python train.py --n_kv_head=2 --norm_place="peri" --init_std_o=0.00687 --init_std_up=0.0434 --steps=4328
Each number is 500 + 50 x the weight over its row's rms, rounded and kept within 0 to 999. Layers, rows and columns count from 0. Numbers have three digits each. The size before them is the row's rms in percent of the matrix's.

# layer 10 MLP gate, 256x96, rms 0.165, rows 74-96, columns 0-95
104:467468527487482495543462564522497487477484555427514507516479541463524385580520520424475502439533491493545503475525519520539565535530425550492618565470436551494597498614544577491524443521431432514400448468544394477476545479572511447489392454566514500496429494527448620538452505534549495425
100:459521517503520536484443483543493511521512524457401550542392554446460559477427529460405454497609500455549561446496523454380509506565554474420442463525480486479442436538461426519437578461461601419522433470554513496607598452516525528499440493475467584570496507574504460485465544515468470498
097:529547564543532484466454510516464429570473567471555545503489571352603416567485453563525536540524550502466501482417468580511430504531475551514516522490552403458521501470489564545539463529485468512424443414504421449488518473434517471490516593596528459593435624520485501498472540503466549538
093:466462452532594497521468414390513421462466491525543490600466575542418526536452496513446527419498427399470535464544439512527480466556405410482512448571495601447502522473505494608522470484432457538461531538537528510464541430487573525424475449640541502502496507454558484510537515557488478497
095:523480485587549466448460498456516552483461503479538470462505602521478510403496527496629565450446601484495569466582511490434500529597506513491559514556537500574584479521536508517463507528498533438535452495611460530519443437405459474354426549523488525467470429513580481428499492465519515584
108:588511517493456474434580544485471523512538436458560488473524564542590469463508508527528525477435569537499566494455435581450422552521457496662523516523510503370467475597545530490401425532558502421538484511521474529546516413500461498488553494456490489396420519494520550523431457445558467540
105:569534626475436495469546368562403497512525456498545503428483583629503521446499485460554596538564486478526485540520389507501438489479532523556446588438514537455576499460460554509523482474479514516487538468531490621482563547486448479533546466524550526563495513432491592500511505445510509408
095:504384536491572461408428520474567437483489434492493542478499490578497474487526438448462535570465573454512470538453508500459432445492545494531541503467476514419536401529490550432498450531499509607559473416448495501455500516499519316475490500542576461489555541535517429562572586510451439544
095:511489457548543366574537514543544507590540447539565467559495474508513501476511381473427564604522416460517539487391503524496459488397474561492551482526518454501553586513560535449524549506462506552401560438436514476507498512532452474430471500621499574484505451512510453512424451471559452458
097:456432544446528451513491542509547602508521552493451511507476569450548404471606420487493507494447417501416498487520527534394465458440497535487539512526433548506460535501467548434528451499413439595455542560509503445503495576478577496537593567604451423499430561527458526548483435448537523574
099:498439348496590434468494513560469473538506439570516473524420457468450464514526475376508422502508451565536458491479591495536538500503527443459569551456490512479610546488516489516467513605442531480530434386552510468555528515447435512502451512530428584512564490485483546544516598428458499555
101:544489544496553487495529572463510580502379460558487547510504520521561507482594560528518503534458522600514597583504580497569487471447390546557458546414422510405460571492425439499546528470535464502468498510539569463461503501506418549619520461588473512592497525470551501482519476540431469540
105:502410522482481419513467485452452566496547427496566519578479472537574590461525500403506482460529448495524478550433470523403494534506391515504461527567634481539480556440560515453564523479480510495495565604469506424584486493442536447519468495509509478507528576532495491417386435491383483488
098:518502436417482486506482523485541500449487490556419551508427584450480571490464507634455343482490466425466507524481522440476492422456468476552513529598468499558453513467475496479548471498486467548440482439495503552515460542423553553490558513595484437580509474506504576407474440575379527546
104:522517553559545410491542452567572482464577534534524471518465529567499488511507477454560499495455488476540487528463386502578511592567546429458497464487467612472433538452536518410430530440491584553483558488548579376528486503491640450501546570529442559508513487573565496486470440521451498495
098:396528455542518510544520540471476506573533534519500575475466533506482417506528523490522491481604502450441600415560397510508449598473456484538517618545530520573539430471550457509474523517513514525473510532512436503482421470526506528430542608423516542613494504448524558446510480645515483570
098:477442574614495474430501421412518497417451517506429441439569501483457459480539467453467617533495506480578572483535510426429589561459563481485451523572514420498544470546487421591487561450592516456552485402468512425467469512549466527500462467505507497449428464487547561522510550461549532533
095:546474534506558426444434456538460617490558520550507524540574484525531556520514459523457503547526586583472463530533496491551505515621434433490487521397460465578499576424413525541446464504561391539449407483474570490411424444529499503530591449518522481470511445498575485482481522469430522532
104:448410535508535569478588520474508414561531584480522516546614529550509543549490527556456477577492477523489529582535594516491444454496522586449472529419445493537487422547462504492590452562486529542572503457554542474507504495414548485471603510563609482492482594543535506517509423414561526546
098:511459491474448560573508527518400457591529599473523608606497472467555538439519516472438472496538494464498551537511466548520534528403547520490498548516556468444555512493494509402571565561494487543536569541360500524540497586519482564426498500444428508427482524550496514521469521576412429580
104:531506485511493455517543432490441479577476537417471530436576533480490458425534422503455530611443358504494508499448505551471426484437511496399494506567409426508505577506496474470527421562503504526479529487552381506523616608451517498458474553522495466485519497590432523486563556453478493557
108:448416455572511541574378466558442517553463537475561470569500519552494540463471528425486620448522453527477573404516469504435556429499477423451544522454518585533512456531519494443524481509549598592603579509504461483561535426462509521515529545489498513555519467521486491467465582559469407449
095:447452498456554493477537522525538472483368560466480479494450519503511475565487534482576486545573434436492545573544491461460478450610523433526516457547503498544444536478374589559488550476561468382493499479505464545511486466417482511537594500445396474501425473604535517516445469528463417585
# layer 10 MLP up, 256x96, rms 0.178, rows 74-96, columns 0-95
097:405444493508517541456438534498543432545440478495601422517512523505485522567450485513475470418535419449517554480526424567495581411566494564470515475476447583460456461519466508549565578528476523559398576535509452610463440436515478544463473499425555560509499542450590521468465545536503397533
096:521529527386533568483605461416393427572546489507459511518586435559477500538582458465503514518440413517559454448403424508574508490522469473507583485449527465510585485458556479414537480504519466514520554511475466526512544454445427545566530426546405508471525565477487511494531475397540568498
094:517508522426532420486442533483465521475438573512450527542518506523578501507483551389421525537542480454591494529456425494474547482440435462505435473512521590523643457485420511504502507527518487397416606503453450519547442475463509421516464541450517493459511406359470512467528543559503454463
099:493513467538533571485529521505477529492575548533536596470542541496411511568503577451557484524401410508540521439525446516461558431462584427582414490452567440501512543501546486566520533452517573514484461389482516479472379539553435451565454433506474478533523464409369483506502490528473486529
124:493503562511515424425539517519536517398418455505498527390529450598455512525536511376554495506340500438503495500533534462463400588521405568467511483409490484517526509485507434451470462486544499464454497462462417467439472473391480479526493397490480451464511524449457479433470538493540507542
110:570426544512437461460480509534511468452458413468560508627532572491572322598537557446489535448426561549478503547478529488542546454490487564467466432575450491476436500524452512433472496569503463554452498520469478496536511608566415536510555490509481521533466479529569540430427510478480499455
108:409561519561486441544507553531559511494532476586432523453552499579531518502564583496496480475515492445571536494558527520450493437562506577535555534489526541608452489568499532467593510491452466566553409466525501505414439376515511385449480490523549575538419513505446462546448528499451415437
104:469563446457591570462522517503504528491510551505467501464453502441442437533625489487562452473474520586532515497547549552557445503638555596455470446527511521444556565496504519516400541549476513487558516490470443513441492615492554588472554516453422411533388418516492500445460540498481475507
096:493518409511471406556433468539438420509486522496424578491555455505468470483528426519435492516457514463506417535488453506477431445576486464517535414527549449453544534567544496463449403500437521430615505444481534529478480468521562559571493490537414478431452494545524391588576509527435589488
092:443454553542544445600498500481515524500515509464546458413537473542538491512425422453524479497517469624508514451415468541471528535566557374476495486491452538463467546476437581432573446575553550489554494530621487480454541447524534561444405590438431547515444442540482555458480453517540469514
100:504459420479521422486541450602511442488559470573525483487445421419435571409489530492535512619523427522476494505436501423572514468575460500410506584462492514544533416572510515490497541397387456529550508532514566464586530472529507458450527545539472508525527572484475467448452498398469502461
092:606538490480629615502449582465507403553495593454476423532495555484469469575552500531530463503514505444512530446374452518585451502508468497564525521453378523527534437642450465505430529457474490505526566537515497505509421537521550432509486477498552520486569447513525539444492467484526481497
115:572498474532502470485490507447450537590438468531492517464473541552407531493504478403485491457503602510568385596474488458419527456475496423544417487500417384529539515441392492482386497419514547426550423508445526519514478509520463592510466522525523512527514480519556553561548557504587493472
090:452549538482551399455533441535523522473478515560468364473545479446525472539500506552491615529430531569564484564525409524482459569479456454509465465592443521546616512398529418563449540586581493524516498523452446505536526439520489480484484563494487503433470393491504539431463482462480564450
096:497417512454419498480552535402475423512474514536422519523505497412433518464456405537459486520608469500413494483553618550505421472521538471532431489494561473586557540488565479498523464473442417532536450419536455532446474498500490589551563453528471461506492449574560499505563580547597455539
097:517523450527520541502467494514442479464515513459379375504448466479493525508503499426452490382564534459514513476553601497543524527551445529497496361505493503503510561467616514492449479493377529463460498538578495565548517586500499480532528533552500613484596543467539468489445438531596497567
105:497509437541529506437519510507532536541496445462500425460427520459466562469560478482456611434493459457476530506503394503525584496505459491602525449483441513521526553515459531461355454422544431531460574496554444521521493462463503557468478503494474432402526388475628512455478421565559536438
088:490478542526518489456441586555460446458403486493599436547528507532456453445449451501488567524539511469380595539483467404528565552525491514471476513561492516480478480519534442523380370506537486588445474450437522535500429553448490480534487488531579522435489541561471511472452569388449546543
121:529563519561501570422460500482562402550456479417558506522486556448444473535538533458486457425452506442555498452511502506507512473543470508551537425502547564527554532480519483451508590531504485584567525631396418497551623629526457456516512534387563514453532519494533438478523449462487500500
094:475481496492495517508347401543476484495481512461561510446567425553513480537402443425432474433464469534535510579491528600547575444493523490546608481526507446457514465496523541554456465536563474446453483439594447520537450528451509476430424525423514473514489442511439406471499434598539494547
116:499447486518454519510415520486470482433525504454500543458525616452500474409451488569482555554556417420551458592444453449519394493523527505448491534510567540533512556526474542541460390532615545424572457465444531444529611477510473495403443433460461511458556485506432540477518528465427498491
100:486472488531522564550504445420486603578594565509486509487568483458452548529483508489541607483489545466524631466556438503509495547562552531485420543567566567605483488422491461451498575514508480478516471600493491604522485509590488426448472479527536543489523476589506394494438448468470540526
084:595424417541514542481504544533496470490509584459545510464433523497479592576488578529450517463536415477464488498545468571557549494578476416620530444544563606555526538559464526501430550503482548396505534544571439559462444478511456500557495591480457518499498559486534532548439408548477450507
# layer 10 MLP down (transposed), 256x96, rms 0.196, rows 74-95, columns 0-95
093:476523589456477453512532504480504540480493478479510554518454588519499602440515516432524459554486541534573564534495502416504483436510514476394566444432461538519481564468444502617429494476560466411528452408468556463514399528411519387579445511463565504510520556488536444428541424519536513443
095:487477538517494540488483464553533611447451458415531506453326510486455518445458447494529421476447564516437558463521563488431478503515596528543399480480484491475505457519435514528507536516455543484550349491565409495412489481481491463456584514489548514462550458560538468524393456541484536475
096:503473475526442575472464550595409488578421475571474542526514534462507538493518438469550581541453531405513474507551467496489478386564477471477514453528535435555459599438555562552520617578456481570547540479537563561458586511537526571546555499514476524518436445605553550529529500542461513499
099:449548524457504568572507481458573446514436525554486475546426468547533512432522440455441436481454615471405558449537575567435496540458592570462571462447453505502566436512405506513522545532537460514556475540557534554468523472427445540493428473514439555512526525470572394436450521420518483472
107:513517446484464541547503521491546579500547477551501500501502359532494483581544496524407452502529433525525452436515487470558547501476377475488468578452485506488467490483527462569543512527497499617507459583499443547518486518585537564634534421474497553598507568469474513558496443643524452548
109:472431567476462422555514487527514511536512436502434532510455568489512481395511545451532463708490452449409489490569523435562495418581513431433474560489474511550475442514519507445390450512495508540542504527502452527543461495527544470542537530463499559408513486432498481400482564451554539493
100:512457540518555477483544430568571525591541521418447492585447470572433512477499501497450519504548487433451521522447396458524357433522552473510475407474444531492412516525490502395558510505435463439550490556445480406468414486478465471528466510526526503394511517496493507559500559455623521505
104:488475496504551567526511464537510555533504556538475463493508525429501537515496454540431512504642479427535469488541458435503484529478390487473509545605572451561500510443557501491566431516479489509588572510600401491598508533466588452487548537531403462572494483513522525528469395562489611562
096:470483554471449482378560638496527527555543439557580594542491598449498477451470563421470538499440485456488557501486509437575447533452514507518538442498480552526552539512528470603534574455525453543538454509489485433502481500494436520434616513605546501508521485475483449474492566502588429572
091:461487504523540477394560438469507528483512528489413470475461543424479518483532540482420403433473530403473591441455530484557510446403535479513505553483391555544398443517484496479554432491443456549431493510519598533500402477437535584568548521574541530545465591523467515525518516440463498560
099:488520501473490536553574551473499477435472474527536518469522524450550529503461534532494506477480501471454588588501438455589489457417483566575457461474399484484433500492532617504577428393502525551473488586526537560466486484502552544494584506515470376616569511430480455562513384496515545435
097:451564504494494351454525552542461599546499469582462541475513522555486529484552507492450536491454542577525578544510599477514548507488562510501515521491477583424388575504532501476556614480540495500479592443508480470417488532479448643594515444522557536543482478490454531511476520449464419488
110:494508471544536529453478416535434513507452433483510463526507513440486521482602538473448516455546573508594505530457572526526544472435429547492435551456515435512486458537482499482588549649454518579438514448440516417413519495520496431480461546545546502462535548482605643566516526535542436465
084:523520508388521537574488425458529401537477511482590515523527536475503521468465539488530457488641530517473572493493518536532477500580462494516537601410479531513421619598494525512561490497401507444461527505498482395469524456470560506537491502433553573465545563472547563541527577474573589513
103:423394515561534515555490472540547542513416434525567470516483569567454459499468563500548442495408461591442380501534633518441467483521485544587517451525466513494480466414457536491491493565534608476526530498471433432539576573478473551477546572516533555443549490458458588500481460493530466504
101:538435485507558471529521446447475486586513447474630489601542572504548522538536456523537470471498496521564510544474454473559544516547559456530487468545376532548463587556428561469492459530513535412472538474516451414465415499469536515484460497506533378455368441474574555554522488449483441449
104:438476445495447538531485537549514618570512549568528528453553429543477569470502525476616464555509446561451441429580540577525481540459533541455458566451567456568494499507530550614547512511507433580495465490453473520501579411480506540541525512483418532574552435490405435532499501560456473561
090:365600503535466553547438491450567479553546531492466524493437432463529531503518559480459428521492468497583530538569564522439542579464552504498529487503511403489543406491515590511524606477456575397492557437546454535486589493588500526567490512507514513556520486513461473519393389535506503481
120:511498527637477590468504578542491449520424598484469475612457501471556480456471444549513473440384465510503511496458480534485569525494490523552516487587539436488552491452572514461555509523531597559487495510504531476473519489465384515444622514506521544462445460429405410490582499533509496576
087:445508588517457529425460582533479629470539499408511496502489500421536559498583584549563417511468532515555539434411460516416471514615588531475528473481492463461578488470429463530507512579503563441471509503518454454490423527565480461455501469522573511484456565512436500408474463514406471464
118:504439450452481429559440524514501558437528479492441470463455591568439587436521537531416585532509531420495498500444506526458554469576465473459433416461451416472484475519468445492505447436557560523603421513524514457482487449559586569484406512495510464459642545433496477493502454440553496499
097:528554388475488511480515446518474370427475484529466465484476519456531488572516446581498443445541415465408475539486499549435461532414447432487448402513426471491485506562510551495451400477563408525452446535548454514499525512445488591569511508456458568550394571489447564503545549503510542466